From a checkpoint of a small transformer trained on Wikipedia: 11 layers, vocabulary 1573.
Each number is 128 + 32 x the weight over its row's rms, rounded and kept within 0 to 255. Layers, rows and columns count from 0. Numbers have three digits each. The size before them is the row's rms in percent of the matrix's.

# layer 5 MLP down (transposed), 512x128, rms 0.227, rows 329-435, columns 0-63
094:158125154194188078105059164129159079133105107140072080183098099144119116128097109121125090113190131155093136106125129135144166097129108129126075180108120188146162137127125094087142151100099059
097:167114203134146088120096143181136165097201113152177127122141141106148126151093212095114161097125122103174121147128161184137178205115141105142159137107076077156132166139158142104163162102138178
098:166104144129101114089118134137164178100151164091140132151105086096061083138136075143107086101148064141104096169100121061064159149113104118132123054185128131105091171120145108119102058145109100
095:089147187187149127146120116139096108143078141127099211173076126112113134177192146101163098158084055172149095150110100086089146178084138102174126094109122143160103095114116138146161060092098088
104:133134087162141169127148123177099178108102130159163117040144134153110085118157087122165133115138111125098113103081123140153039121142120126101074084130118167103109083146088150131169111129157114
102:168130159103080049133144147126150111087074131070118115102143087113135153139109140152144074140141121134165044126127137150162049159138169108111070169091127122134066085127123167121151184115133140
103:109073135143067138148110152164112062168159082149097073134122185137120130070154145165144141079137094101122201097209162146138119160097146124068092162146086098140114156092085165117099122107130118
122:151120154076124099176134157180126098095092117119164132162126106077162097149105120169190095163114068163162109126115108119134090081106102193133093156103145101189141127036138167193143175126135095
100:099108130132187108168151162154128107176146074168136052132140156124053134062118106120188125128124090158158132198136074153104092096186126149111175192140161168130125108132139071159139086136168107
106:110136128160094153130066105100096134048144134126124102122148148158105119086147118151082099122188153104107140132155147139113081114119128125102149159165152167151162096137148130107193111092059098
098:084163131088133093156157149159104139115084192126167110135133077169105158165169129151137151096143062132110146158124116103148108070133178176095201071119146150165169158143187071106131119116134135
097:180155124156108161096147112132133135128141141155098117156100145149103103084071131106110115179173162125137142085121048172122138136087210123088219123111168112145128140122178117137089155159108134
097:143149158197107110082126154169095131136160162149186089139112171120132132086095117172128110178173161207074110103151083142105109093172113119099125175158105106139104131101162066145128139138093085
100:100098147135170150124129138153114068152175133091153155082092186165106097162193115136120160112114164145122153053182096087167119142111058119133084089161122078177107097128124170081114117153067167
106:202126142153109081195123125095151085084092156161100103055127131097126087163129124129151136072105180096120096146165095092081180164174140145144112148146185214136131092155104181124149104111125105
096:104164135128127114119110191130116150072165119138116106098167132104087148112086061100113088164175190115133114150123103167131139120137108118179161157160185122108084181162106163177143101124084065
093:150090114119089109073165045130108072082121072096179161135146185134073167157104084138083116102173147156119090111182087142148107157168136163087163168093137168162110150126090094124145170116135089
101:114097140109174105239122083068093158114115164155103098113203122077158151154144043146091121124108131143117106185121103129138119133115118109125135110164148146139120124183111125092125190109122135
103:158140162125113143177151125091128151100175092135115137123115138174157146153079115069165121122108116140110127076133080149139116125178150086113063118126079174101125108152174086066124167147036106
101:149117202139094144108164088136175090131131096150077132202151135110159123145096125139080167133132176132123112026099076109116143115179118127153077159166096109190106186140128170143131133161114096
088:085196150128142070136119136130142122127140144121067138164147131109110135067114081112160070107129095179160158097130145137156198096132172156187196043184135119148113111134128095124155103149153126
086:131092077102126131148166089162120125148130116136113147187101150128119140101110152171149078123140107149181139177122145109155125142149101194093138131116112119092105114124171123087033153097164181
098:043130188083145109085148083131153165161103105105153123177135152148079112141163118104093067132130132129127123114137156135072096093183084097100114121157120189075165110123196160122120069116116161
105:126132160120090183119163134180126076105115185142120122130152144090112069108145098101164161054135108141144068146095135131130088135136131159122088209091144125106115120050111159157073048103129102
096:187146147149146077228108192175144144143058125112118105111143114109117102113130105129079116142115135148128074150085113039138130116138075154141152184158072141071142133114160106201192081094183105
093:166205152125146111115118122068144106099132151150140075155140125103172133160139123144170124144090145118093100179100120173113071181114142116138123133146124148114065190155184055120132114130129104
098:144128151107116130107127171084157205118111112139136168189148146157137132117099116185111151104160051132089118087147130169155193193163152142145129116138113072161196130141182147129113083126137165
093:090070102117159068108147187092137107120103149092092121109145094130129158149163131132082096131161121145140197126165146147094145134207200125126144127074153132146218166127107089135126128144137191
117:095180087148174145136143102102171110141084139108094153174169133179126152118118149123116174153161109138086046100188131095160067187051159139153104135115204118168147158126106097100146092141093151
096:134121184145132109087127124124060160134124159135141137104093148111166075129141111140082082136164148099111100063112149108173147121169125159058170100059104129123145144111149124137165113107158074
097:133123142091152138120121110164128148160142157191123106113141085119180101179104086159146118127123123106122127151129153101174128070142120113089203101118117143206145116154147121074183123077123069
080:119196124139100150148078167150153115118094188142108113098161098124101150151165063131136127211100068188193126169112125134145077079163141056126143152093093115163083155153120120165113106118134157
090:036097018150141117097102119116111067144128189145111091099180092159143176107174067126162144150127097135144137109141118208133157151106146170097166170121160151190147129132122203107107144109118099
091:127155090089074164154164110131118089132107147171117049076146153116132176117151104144152088118148117161109079171099053112082125158132109089180125119134150133116100098190096174129120144078097102
103:242099213148188098175111103131177155099162098143094175097127119110128171096083118105110146191146097069106120135111122153141135112129154077094105104076159100139124185105121085131092103168084083
101:168163124135156194134100112118125126114110135169103153184131125093157128156098185083086057122157082136149127111140154100149162142177133147158142123100138115102126149172122174110141179101139091
099:090116131140138116109156206203139097187117081168122144159104155157114123144151129008138133089134137143131109153141149106113123112079122150142147179128107100178174132090107137153178138108142168
108:099087130164197065159036114136124170151117101187146120076090134054132125084164173162108140136184190082064170151111094066153143140119139148156082145133095130151113098076049166128144168075110079
099:151142136102140112102138085125130148145123196117118091128166140128187081093154116123074150161165147055160128120151129129208147134148102074175081093086141137145150141124113136167114128119168184
088:173148159093176143149174143126163138155149174096091090131082063122149096120132135168103107060127084070151127139103096122171110159107169071075145105131173171143140116097119053087147168136102101
106:105141090109161094113163099092193096127183077121147124146121114109143141194141109163065114098196115102173144146180130154160148128145114158161080098104065109122142122134095113101115154093060088
096:121124157129133170082091150101120141112090097103081159110167139095145116124140060151189180136106151074149152113163113147134110090145146137183151156104193144088046080199181156116127148117103097
117:122185140141077071125115205141117149176064092095094140141122097163196139130102161109110058155086184101148113098159138186121126127132133136134153055172146146129060123097173146090102129146147184
086:216068155158190129112114168148151131113091147098100166108135135140111118164131085122151110155120104123092160143148123156122077127096072115190105122087062073154151107148122123136171067074086109
113:092057138116126140155115090135125159039211170137129137167157099144100081103118168116146138144103183204108096165107163147145122077088125037087149093142111079146103125083105181095130108158114093
092:124098151102138140074099146143090135178139119129133148118124114107126062100110151140153122095189096138153073096139095058145133122071063129134137121127140106124117163102110109103090110147104116
100:117148137106106112114110214132092125070122142115138181155149138135107119143120067153095140074182126130110147155086117076098101123155163133154078153157067132133095119169159158160132109157076149
105:174084169103111060069147085131193111125151136113125128144064153163145118161189105179154118144093184125133093151130140112120128105133077186165158076138078064114129108090132162157121099138174119
097:152110162108120100140059143127113175145098170125125179114130088112176125150097150121123095064123143117060116128094142088163109148157122125134104088110098130137102061172111143142105153131087119
097:056154132156113081083096130092148129098161039122093149137114118036178083147060127122096075050148125152091113118127148152148116123146121107135161109149127101113115125157140079103151146138129088
095:112122108121115080241152164089133138165115125187131160134156111117118081168087143128134161113105137116170126099102117164097162149136116128123106116138074154127159098116074132164113141070067157
119:115141092095091102085155160136136117157150100074125110127102098066126172165153219175081106126151130126149115119113134129114107124096115155126118150136202096179084156195193113110120083159180103
100:115148145153112187125130169131141076121097112184155164150162127156132166127094151130078065172128169142176095113094226077108149119132104095139094135132107098079125124168130108143140131122203125
115:104109141108140144111135084168166102109176158172087126152126068067143160131104074084149133164165190099132173135135179196122165154205160172139095093108136112144140120092132130027127110129153137
089:093096118118105121070044125145167099113130153126099167128147124128167118151064135162161127130173134121104153127121219086114155097109136123063166160155142175148144151172129131153086134147116073
095:142165125138068109152159159141124136122175091157136135115174114089143132071082125131064134151185131131099170096082077095145189141129133129105185135090147133121199155174079168155116128125110136
106:134153162104070109112100140112132099171127110116125120138112114148129147104093107074072118139118093164172126163152117139156105188156143088190127090106130081156146104110146104165142140189125070
102:163169113141122115143104103209147191136164139127143134138147101093098158102104138112186154139134145135138168165129109055168174109135134143171169128097164096094102107175152148131148095131088062
087:094113063093116097138138175181150114103111136112182173059157094074098091166087138096071111107086162058127108118097104093083101158120130145115105109059161072173092104106139139139145142135125169
100:196171119102114098166173152101071134097154138205181138133057089132103159132132162091107118116113120081176116122148172182096103118147095120169109069045134203132086105128105116140140160059139096
105:119171137138109155179158141155122122145062176063138123130127159170138069118147112088165140147117109100158121152139164162126227113141141072076131063146166137110132131147152147145121185095137122
102:121145143146142152108093112184099155134133116129170124110162103118113106104102129164166123107151095085110134137100146147106120133188128074129056152101142116143131125126130127112140078188138143
104:126127137108168143154086128074110112183130164130160129049110171088152055161115108165099129117112121058109137162139119101150122164121103165115104139157129170148143104140101116081111098113122095
107:137118096114042099135152097158150106063162130091112136156131113110121124156202095164100127202114125133180127184078060154149046118066133119177140149155157174106114129086148160172119178112148101
103:169143148107164166108095087174088109159092090141161079177083107136164134163103185108112109130145088151117162125140112118178065114110131158124094170078090100136131139134068103066119153129161120
083:095090129119137066105123158155121127097192169098116146187107165095117133127206108155142096105095173123185112092196131094159148111107111080126136086155154135118110111139133207069116171137145102
101:133136107119086111152137067070175064116078128095141142127163116137125156117115174141098117175127182125082109104116184160163094080090118184158182118160146103116107074147135065141137147131140131
114:191148149050139121146177124138049196122141135144091112107101133145169170133117160177105093092095132074109122191170133207128118119121180080163124058091134164108126099099174149183160104077131112
097:110088163114063169137086154146081178145100149146185142082167166098103110084095152111177095126120113118076097160145114136082128093119122116150177120143094150104138119099077080121133078140172137
095:062105101126090199159125088125118099110058102093199116105175135127116139108134153121134165169161185116109126110188125122140168130155079131124047098162131129156198134094130179147114092139114117
101:146096093106132174126098132172111190157085095159163103138147130160203047111136159115128141143148132107098122137132110118138106101154128157119089118082205123152105162093053127106122142178121189
095:058146144159150089113077056117103100148131097111159123155169088130097089091126091137077058092118108168119071202090186069137082123143107167163116112136118207094143126113132118158139132077150048
097:123099099116176133163098149157090100097110126080113200183147142175144115095082160153179139133219121082121124151146103151079164100111145147150138159149094111134104125183086102140099096146097121
101:114089172116093143115176191090109137152103102128117144095081125160145155169114157099169080131078065160151159168159184121080172112188229133105130198059138149128138100138140107159118127117121136
083:110090115174151118152103140139085129120137093143112124148123185164066147195108127177139233081114087202145149139139136109126063132112085125081236080120134146142113108188116150137149104082078091
090:180103105179075140161103124156154103183167137079140142199136146122100161134104100122104080109111119114169146130125131139105189216086130121108086187111149117106172155112115110136183092162076133
099:163166130087147165112117155099132145095118106185117110183084151132111140134156142128144178106104108090111066156132177144180177122119153155183180063154121134150145076063136102125098142106082109
111:121120122147188049158189147150062146126119147137136147100097119108132145180188139094085085155193090102121123252158182155157149126121157158165145138115114139139146108092139073148131168136123119
100:116095119157062090208102186175122159168152143155125136112101111193153103154152061103064082167152090123147169131132134146128153123165131154122117136154123153137124101169144195114107098158086153
101:082092126174110057147150120094118114053091093115091182150126149181096128095133156090100108120170191130098124109132079166117089120130192179133121118126124176179144146109098089145128163095138144
098:126147132127156159115173085090128110132146111191104153124179147085165121083094152103103127102108036086127111052093115101152200115132083109079113132133143101158084151149146117129106162115166135
096:128107167114101094133132121114155155153162193140096146078042111189152198106151183100117060151169170088078141107181113144142117134098123109074132158116104135146099126103119145112090119174172095
085:199124097185094070140118111171158103152158139106111136163103133153123131106171118057110124128122104133199112158112173165128132121104136119118194157110137068098145121106113088162144075081124071
097:108110083144128128091115205086078121067141144136118139161123093172126171136133091092100097163144161108133130157092135144123096162093092143093166152122113069142169157119185162119105093116134072
097:126141126121139027139163181166113114127165124113098103104129118174110159153154135148138181119173162135142171100117115121186128089127039151048161149101154106142156134090165125072111139113166081
098:148071114126141164069166111107085116096103049120147167110154162104151149104085125149152104097150155127100100144092063125068168174163122131123115118121128154137130080161168117187131125146118134
079:086068127092117131143157195132125161142124089148120170111131092140167116109131126100158158149202146106157070125112179136149079214150137184129147151129133159105118085115112111088182140178147130
105:048102116146170159138104087102158060175138142121087162159128143147045188132060107165152157137148058139137104101167112149152129131096112146133088131073171112120199126114089122116130111112097124
106:115102124123140158122092143115148139110126073083106102143149107131137144132097130031128118156184192193149158149127162061112133102152147202143131114159133131123106111169148112135068109069162129
097:109124177126046071131139115095192081137109147158127142122157163155116091120121102120131150087141141122144148139096085124098128149143087166132088129153099088097135101103077188119106134110133102
108:073151103166184088144127112167051071105096117109098186149125121149119140110159147119062105117162097097143158103163156079104113100113116138115118049155142177097155064166127161137156116154094173
096:115143092101152096207115162136188189092188109166137179110145129093106126161164134154177113102051149135122155125168123077125150095144127126069093047179093104153105100108141103119171116106167141
105:120199108120095141126101076186127119167138154108149168173094129109112127126114115127192161106186136212105164100161118173145161099203124116085088158114123146198127184097153165122076151140088130
097:100059150137128103133159212097168128069141145144142142098146166154143090153129130149133098058101116159081119189085149161138125153113127129148134108077095091131159216113201097116060187140116121
105:102099151199187118156114180096106092153114147152126141108134136130146058106067089179118175160140133146096154134173097117082173123157104137169131130095060130121108147158148119097087148106182163
099:090166083160128111180126167146166174115121166136164079124102152206150090118142057144149136088157146108098134181123145123114141168093139074095116145145137105094089115111141117136090110129114145
093:110184109112102139143093085124127083119123069157165135095105153124143178120140103142140110094205123144077119145173102177114128116171106163110157174124099111136156067120147089107152122154100118
091:131110118123093102127136145100114109140138102151085186105119161198111177142152224117113026102134127242074109119134114105162111088133109156080166150085097115137135099156115103158148117144116185
085:149107169168129123118159153101055110080086188147094119157133087157135157111142127120150106122101120104194085129195167143064111069174079164106146063116140075150076125163102132154165163173098182
114:163071109133112171130189094076097163122141137107119121116173137133126112144136121080139187105138095061202117108132153170127125172160140119118149083119129076150112118172157179087160144169153108
102:143091090198174167151117112111105128137149183129154118150120128096113120132160138141081153121132151124097137119169180090172135147111171149136088093099106105116115167158196148154132118180131078
106:122152126121071136120135199111091117085097112078146083187120068127180145173145050126091134138152150145161156115129068186102121115171124173125112127114121158072140087144143093132128137135097104
090:139172117111133080158063163130100112107100116136107114090121169100101142129113172147166118128140108136121145139143117121126191097121118111170146103124076110130114106175096106129127112142158120
099:160110193131101081121150174102155112121094090140091070133151105101109153125175053157101110066159087166110136172174072128130111137089136139123133103123115116053124098111145141134096120133123149
095:120126105172070140129119118146119154067148096117174124152129134152144184088116114131128078109209134086100086109125128127105121181140191166127110131132103185099169167109162124120159092125146085
097:158131137088147107114104142165123137113086102116165161130182124103153166082137117112168114197114099127121139109079127123200138083166112149163117074118103135152132124119102138138136108115121111
091:099157110171138156162122096071161095090152089115120126139102170158157126131090118147150080080072136101114131125181168080112127125085090103091154184146110157130184148062092149169172179141124106
# layer 5 MLP up, 512x128, rms 0.224, rows 330-436, columns 0-63
101:082143118110122125101138129140116143143081111105173163097161082169107061132158168081105154155148120110104139175171120141107121144082076141145209088160131128135110154143153150149172162114109098
101:125116082153139119144140143087137095130111106118169134110103215124088129147141152100124129104139203107174137126116058112131097115092108144133180117104013143102191097137155056133147154126140164
097:133166135108109145115094150107053177068113073130106123106158115163162140063137135123077082099090116160164126131133105179141125125100118116184095083115092034112141145102138150100092178156168167
108:153104181138119137098084101154064120147087116093130113159163171188185127148141139077091138085123122154093124120156128163095089109130167096083186125119125201152137099099076135136122101105147148
106:063102155109110102142115160150062145143139101172147136131189139232134145126107131152130148186079137160104189125101120108113172145115087061117097115168167141102139123206087167125174109141153139
104:093140179076135149118123118151121141095122152149117147152131166128146128126131130121162151081079110224098105077067105151088116132213172157177118089167099202114163118063133085050112109126144066
116:211065151112130172135099159193169153091185123114149106103151049145093127095127179082124112144148169161097031093168117098073144120126110106188123136177186103179124117104161128109140150123109136
092:115157121157145143162137113146171102143148105119117080177156124122116202114133174071113111142171061106153097127138110127122125162146119156157140089140156069099092173170111124145074172103170137
102:144103114131131113120127098143111085081110143131198131157088136173121106106179139097128146124155088115210127137110155142136103104132168100103103072110094131101117120102129180144178110169099172
092:143156156157151193090114088125080117162127118140095131133182175164123073127152121109094090160079121114125147141112138078117146190121082161135142164087094109125115099157122167146159078132143225
088:128140094067167123071136100145129083103096175093159148143080134171135123130093117077197155136096137130139066125122157175106090139138062178167130157142129133178127127098078154115136102181140145
098:086115127086134161131146131118100104134163154144128124148114091084161137133097114109135146182122126126183119162198124142081147131123117134129089145106137160119131151012160136096146124201179146
102:072146126150089132111127160088133076151185109038143058172100175146121170127133112167165147115137111155158054064089119132082127126136105131196122082114159155166099119132110069090116102145105163
110:061129117148160074139155038137079116121147130117111118084122129156075127180134164157081159090108133161147124163110166128109157132136130070125124137225115144110128120116132219138094102128177081
096:148154128129082105114075128106070099190069119138109080128119123149135117116159136124106190117146130155139110177106071159094082148155106128176063164093101180112127103141111063125118147167119146
104:122133150186086101096147162164126168084141078111123071130116137150097110124192167145138161180171117086164129136088075118120121080079118115098151126185142083171132121159094111162104112109177084
098:183115104094133124174131113127110154140114080172107116148086136112128096108192163106131187100111144132166147113145150098095133114146086157130069120134004097124131131128101059107122146117099143
103:128152120098153066095099135120120151149204129161178137173125098107155149109158157145172151165158081141105120134126085142127164158115069105149128136084101057109094154143060112137156096155130075
108:134058103169117157120130083136103116135114078155076148054150171111172132129120150112089179190176120147147105158125169144158125192106141116139125121155122155069104135173124168127171160171115114
102:097095146135118175131154142209116131101121142122163158159104130121080129115135142114141168156103142153156167121137124121061100121083129131100161128133130082121082085127130136230120163102118143
085:140105217128119141103183145105131095132126150177195116106124144138134112119054144080135113129069134153088122059131165173145145179168118127152126155135116139139123120142148117198166089120127114
103:109160089103120113173105062076153117104181162124130116136102112202134119199117091085095187170124139135108164128104130134106162200130140151125127171134107143118133118128094134167126047144185152
094:157128087099141153114118149122125139164161112145154065106106084096112068137094191105140098132125160163113090122114106129221096115114133147141151148140185088152099195081154083160119039115074153
095:111099171085128163141157105113133155107158191108125098100160125084087078141148148092197092146075167122122180104178169097113124103133113142134179089119134121132136142140163148084137128146097116
091:061045111134123116133158131177087152140064136138164223128128098096060142147102212161130147155176110185128143133160139110114138111148101104138121117150149111114124166145098161149115097137126096
100:125107113099163137207076138110157077100150106143159140110122099122077092083122072158112128180191128071198206175160137103072116098116127093150119135130097064105098079167132195105118159117137100
097:159158146146157183145152155118093131147159163183159116125168170175121122129129116127175167123096113126086121150059114101124123172166123099152091150158136179117100103105137102091170164112142095
108:075077080097173102095110118118112134115136127097148160121125111162123126109153203078139138168094131170137045110089080117174141109175123119143154173158103113176160105132161125100098160162106148
098:120155156182112115134077102107100129162155130118047091178142152165124168111190172148135122128147079107087108115139093166096147162056139132120156124086056129109150141146102117150154156095152125
105:126197110151117131123172111152150150103133163099110159124132100140141119155093104113071123140144159116120138146152125149140107163151158091151077071209033111084094137154113083102216178158153147
104:099128196164124148101108090117136129122121097109139131138143195095198126088158102141091107183096093136098198171119084123128091117092081141156087120124093150180104127168091138158134183155152112
087:154160168085160131110147086137147125152110103058154151099073131143074118197094170104107134106166164144074138108188135114119133097153073143132159065091089123109168109127124126158148087152168132
096:114121171134195149123125142143154119099114099097101155109096062157150109133125133114148171107138166160070137128134205105103073124122122126155145110144135193088178187102139091092116103157143133
102:110163151149124119067090179099135136166128131087158154098157087138106073149169158115141180166098148146108160129140140145068193125110158150171105159104138193128152110145116159152195154100140175
106:137169108126122139036195137130129123165164128152084130112088091117112112136181152095118138087151158146121131197120104138158158196120136150103106140154161137118185124119154116130170137104135131
102:135132106107109130177124132095105125222152049142103111156176110132151148128148081091128131130146137143115101093053092068134153146164094192117163157176091142170118063109130174141115154093117119
104:171115153137120132110145099134115162135134110063122133138171066169136104105070123096133123107158106127174112107170086165094184157097055102087173115065136170126213123081127115143066085177138071
102:159090166133160102095180103101068137106161138160081164144061086076088111144162159133125121128135127141120154126100157112112148151133079121097115101135101184153140123091132143160085197153092108
093:075138061137094126159093146135113146157137086131169035074114167127060153089107173116108098157125144179177128148116142139147112150097157177164174138063137127171121132088066166131147115152144144
100:139130145082124122150105141151111142123129147094119160136134144139140130070158199102108082159111078139173138067155194179186153126123196096116185153174133153133123166073157076131142076109079117
103:100105104155117122154160100094117161128173078146113117098150165131114144117113153119105152124084174175052168156128134170115110204086074101083183142086135117199132163088181126167144158061106151
111:104134136128132189123174144128125107106169149139163095138094124089082172159124144100162059084155131066161141109135076113153190111145115112172139111196083128146154169072170120169115164099152135
087:082159136210152106127149109178104077148105171074135110173140125108147130116129188124057161039139069121113131103096126116122163098058130103126110133205153200115096088098169084128105189148128147
110:066154116124080115094156129104130190094167180105192129181145088112083141085133056112184200141087114141113147137125100100098112152147164093076143106116109201065145123105145128116127146154191126
092:113073152067141149166140114100124104128138122109128100107066118123115121077116140097093144161061137105045171148094101197151119139138143143065121116198122099196076131182080098130174095117146173
112:116135176131117131126137117070118101120167101125220128101173122141150139077130083034115094159114101164126085167124141122152102127115134179157135110140150107114113185155119130162170131168097218
105:198105119132106173141132084096186097120102149104116162142119145124139051118160142143061123085095129131141117127132175154085182164129133154180147117197128145139132151224164092096156142138155164
097:155111177138141077144194106182107090155152129127115076133160087128136157111152112117102187179134107150182077138131145105130040099135117120126136101118150117197081104140198120086149147114137162
109:182096135122149189146131147170102075091087209099117145150128132167111141111156148123188167174136139123163155160142135101167119130074103154119076136112085127183121110117131156162096126109098144
088:096145092103198074068082200113151079158181152114113182166110094113119176129165102167098140091098143181109141132134095138095122095166095177124117114131098165110161113133111116074105171095194188
097:101102136133117193154109162142122129144157148112128116136121129148175145096124078145081151120141154170119123133141147097155162120166110117116114150184114149169127085079135148137092095103143114
096:161153160147104144116124144148157104163092087128176084088113108126136142189133183096074142164132118127088094146153164133150113168125098150123137099187095070162129115157165176133127115124137124
103:130118090093113115186110095106148143122165104131160113104118095071214184113228133113091123126165109080140135097100118139072096084171145170130135106142142118130145055184149222123126133079123152
089:123173096081113171130153107071135107097117125172158120109072161143106154124148129084118083098108145153119148129061163131170155139095157134140061070158115134168184102110092128102184151086141163
098:089112171140155153088162068154141104179101150120109133183112090124161158126092126140105153154182128203100132157043159126142134156182128125113121114142160098144134105139179123105119114159154055
110:103114167100128135142140094139120126090063142162157147150166117127139137152070149066073122144121133142168128082163158127105140157143154136075159134123132153132110134133149042176162129088159099
103:138110140107146146132167071130190158143160133169117122158155109097127162103136136113124159124168177075091092089127166145166115114129150079108108105141109076112151100120148082127125145123158160
095:170109160109135171108103080126096161132093146058131121162132149180177162149144172100197120151146116154138168119109133154184115067111113101130123137150163134080104083157111085177104124136129113
101:141173096084106161141126140162126178137099131181235161112148125141118079129124067096197154149099127133068092128137090120142112178142155114158175114092136117165151115188113126149163157093114120
095:113124066124133095113126119079197107199133113129171099088130135156137066109109177110137155099162160162098069144133150095069054122161162168141102117137116123109175127131107101158100185131166196
099:137150063135123103137118174113152096095088105114155163139149093160155160124208132092139174121098157105133118127113113101169062177132148155120130119127097107170176122165210132141151146117172152
101:065143119083104183101117125191115152098136117146139134143102148170101172133115182062121134136158158116113117088127099165114104058213132166205173121148099145082119071134136106197175158126176166
105:123102113140157114175148162145123123150107049160141131118159121130119166093081111077134152104129090171101158118155167044111167130134115179095133123086213114109125116131083138079161180126131128
094:134108110120137119132055132133140125102237117099105142154125105205158152121117157157086148143100117106135186127117154112092138105159115090146104137155129124069162142147137047158114089089138115
092:116095159147187097130102154114128127137144133070147139129137043159160176103173125073119136122162109153099071073194125134129150181189103110061131166095135152123132161122153126169178100125103134
101:128123135097063191138161118091150098110122045147177083165124129149135135134094121139125131165144188173092091128102099090152125140096122128108135161134090161148132122086087181073072130145130141
110:167139091115145134147132113091112128139147105159086116169086126115100115053170099131079161175113165179047188150146130103089114173100138138134181123089137136131146093161085045109116163089163138
090:115119180069118131113176198073191141101108122093089167074138130094138074148128184087122186099091145175131039184083141126122129099117103171160165148154118105073140172126102161135099107154132167
099:117102115147144141128114123142123023153096084082093146150118088100145130094146143145166169079091138066147125058170185171107146125075155111127093156141125121131099205155102172158145164116168123
097:061136160129137146104101172117152083129163177135124133103150086191095143140143150054104152166114115145123117085134165137131125179138180194115140157132089047083142134095055163099145158073160137
087:056129130125141182103108137122095069127139148081082119120159147113137073226104119124099154125077115081088170161117190119120089122166143105120163110135155159206164099150141090097222159112145146
101:187109102146155160143104126143143052140110156108173048119096137076084159145119133148160136101147157149194128134078139123153125105096144150065181133102067069130169130145116080130163142114171086
091:156098129157139132120121170170137134115092165114094098128055129178099132103139193106171172208166131108061136146117055129127124109152126126104091075154196087155138131117132186088142110104142126
092:169154180080083090086146154133128130131167153128158118116172095148093115047164108091119055165134197152125110096144098175107154159172146089101036140184040129126111162088148130152081179182173152
101:097088095153117132079157139102170086117147151051112135125197125130062155156115093118121153146151133124135093134181113148114126179056049138169091125142043121052121115168187114126093147109157114
106:123151173166128167138114119070124124139118118139122120065134169115158076114101126064058177155115119085156146184137226147046175126093155157108143161160167141085101138125176136117147107173136181
098:188097122113107076133098108186160145077117120144175107124197109147165099138064129147148210133132098118094103092129135099124167145148129159087159146150147102136099109115134138117142152156166098
111:172124122180120131106111148088071142093092096190176097123125136172133168146157145116162132095126104104147157105130138133199100092033134111144123198096123090112199154142088168106161168079150103
098:123119083112107131103103081138120128148095147162127068079137130101111090095124120178120122100122148191129238146135161160105092122117130159148096125091122094119192108140182144108068101161173074
108:121096147140069147137139119161130101128095141121096116126197063089104119144172139050128104141118099155161176155117166114120153115154146129137112111073166137079158161150170120153162136169156090
086:105119122147154183151159086136074213087146091130132153163177092102083103067101092167210137081082117117150131130129113147092111149118149114140113106120164111177142125165110095189078092121142120
088:121109146125210125187163160091130189117134141197094098117093113089158106135168119099146144152094141137113173074067071147111108163152112089107166107104162134121123129106161124073109171166131106
092:106085105182163114135103153167130064137175098089088169132104109072117110087166178104149121164168085100126111156136146061124159176095114080046109181155116183108135198111134099151116156178112114
106:172117104141143203105159110097184104108139107126150091080117137159151080153173109143095108142146133135089178104152110148145119133106151122139106138130170130085185058160127093137145086106130087
097:137153148109031118156152135090166148114154143095106168125136105108100139123130092137132166171125136151105090134214072133109146125152108108157147128207083127154135125103130184183086185130113139
078:077114090155130098096153096102156096165202121098097137125066129145127134108137148094112223142193135121084151095121174107137153149109108125154142123127176142083140133078090106107147128094095143
095:088070081174154097134113063133134132154122145145185096138142127105151217156112140120112103132193109146129069094181105126105148082079068128177119131143104104040102118126131073144182150098092129
101:096026038097119102117092136092180103098113191099113157163165137082146160103181105175153139137155144145159113093177130160144116145132175099143106110128136134126174125077069087130154135086131128
106:087171174141091145192093146087102103133124167145109071089154151154149100131150148150110120169115174171094126119180124178112157164137167131115111103123114126153104136199080142104167139112108166
108:174141161135125173138147061132103148120120115163107073121148086140107145096104112110137158133123175112135121152145148111120177162167084128116106169100181140132137160165112076114169118158104114
100:127117123127124152107159089120157101137106130158176145125156089111067157143199142127134043133127133133174110135125110039143071093140219159118127122145125135064157120127126110156161135160104149
099:108097092179161135112172108131123102149073177076129110159158153134197131116121114165164131156127155126152108080111091138095137142093172088123168103049239098133138140141146109129118083114120133
093:102125162175174062153088110153159081135092176122166152158133154147157115127091126066085143059098160123113181126136115163108099105123146112135114144167146130087086049080155119111106132121196142
094:167142138091105160154161114132112145104060158107084150108135100118116031066131098167162147153161140150128179111133082129116115126104173122123166195109147097159130173110100135176160160170188110
104:177124172138091154140097096098100159158100159170175167120171117124160084062129147150131138103098135135116132125060122142042139145178099142108108144073116089121126117137132113128158055126149146
099:121130112180152109069230117176132169144100076150126158122099100112058156129141161148117122149088107131109148067105131106146185136150163138118077094127136092142131159142081092169141158147122161
091:151183133112177153070113108162145121102123072148201100126128096084106073152133096105150145118162169121128113140158117165147133123094108126097092077164128182080141138179168141143126113162084175
091:127110181123149076155110104128076200101193115096210107101118119140105130147158130128152131156140144123123171099117099090129099141084063121123128076099081150062134176088118105154159167133135185
107:069144122108105176153119076167102128099085078093145073090145134160117153153141188086112134144166187130131108103104162099118145077098075055060121164125173148161152177090108109124103100128145151
093:152147141136131129148108107170187127105079152133146082132104106176120159066091148107156135129163208122181196072147132122063088115115154083130160119133095027133106115147120113132119124083207128
108:168107125118171175152161138130145197200117145145147076072184175170063114108099141141095100136101082117094150119160067103155103106080103114154182079189142098175127122152131162141120120100162154
094:117096200152090134119131144120119089124135059083126164116163134099086076097126164121081155150104156125104162146197179182115107114110076121078151104089124113156078123138143190133151128030187070
104:074199150112122170072139098093147100137153191101119194069136070148104183108139169057124111153135111099190113162122110167111136111184110122156123122152164149098139120127119145144106077152100138
096:192132169194123179146153137135094141134142102106100118098168144157125104192133134117087123133172173137088150078056131115143118171158113146075072089178154150156118094142110141097067164147135174
092:108097067117108127179145046086129093101109123134112100132145111165099139165107147167143120126117146068162133117117152139103136126118196090151110132132147139109119118119146129116208149140183139
090:098049155112154097162135125169189131121086129110145100084096126158125098153177140146033127061140104166144184122126110136162146130161127118104117140125170097121110129157134113132156085153143104
100:152154136108171084158169123129152143161153106170102105132113091136126101149170092105097120131196124119204123091182116108154113101140051130066180138126149142085160092099184166065144147112084116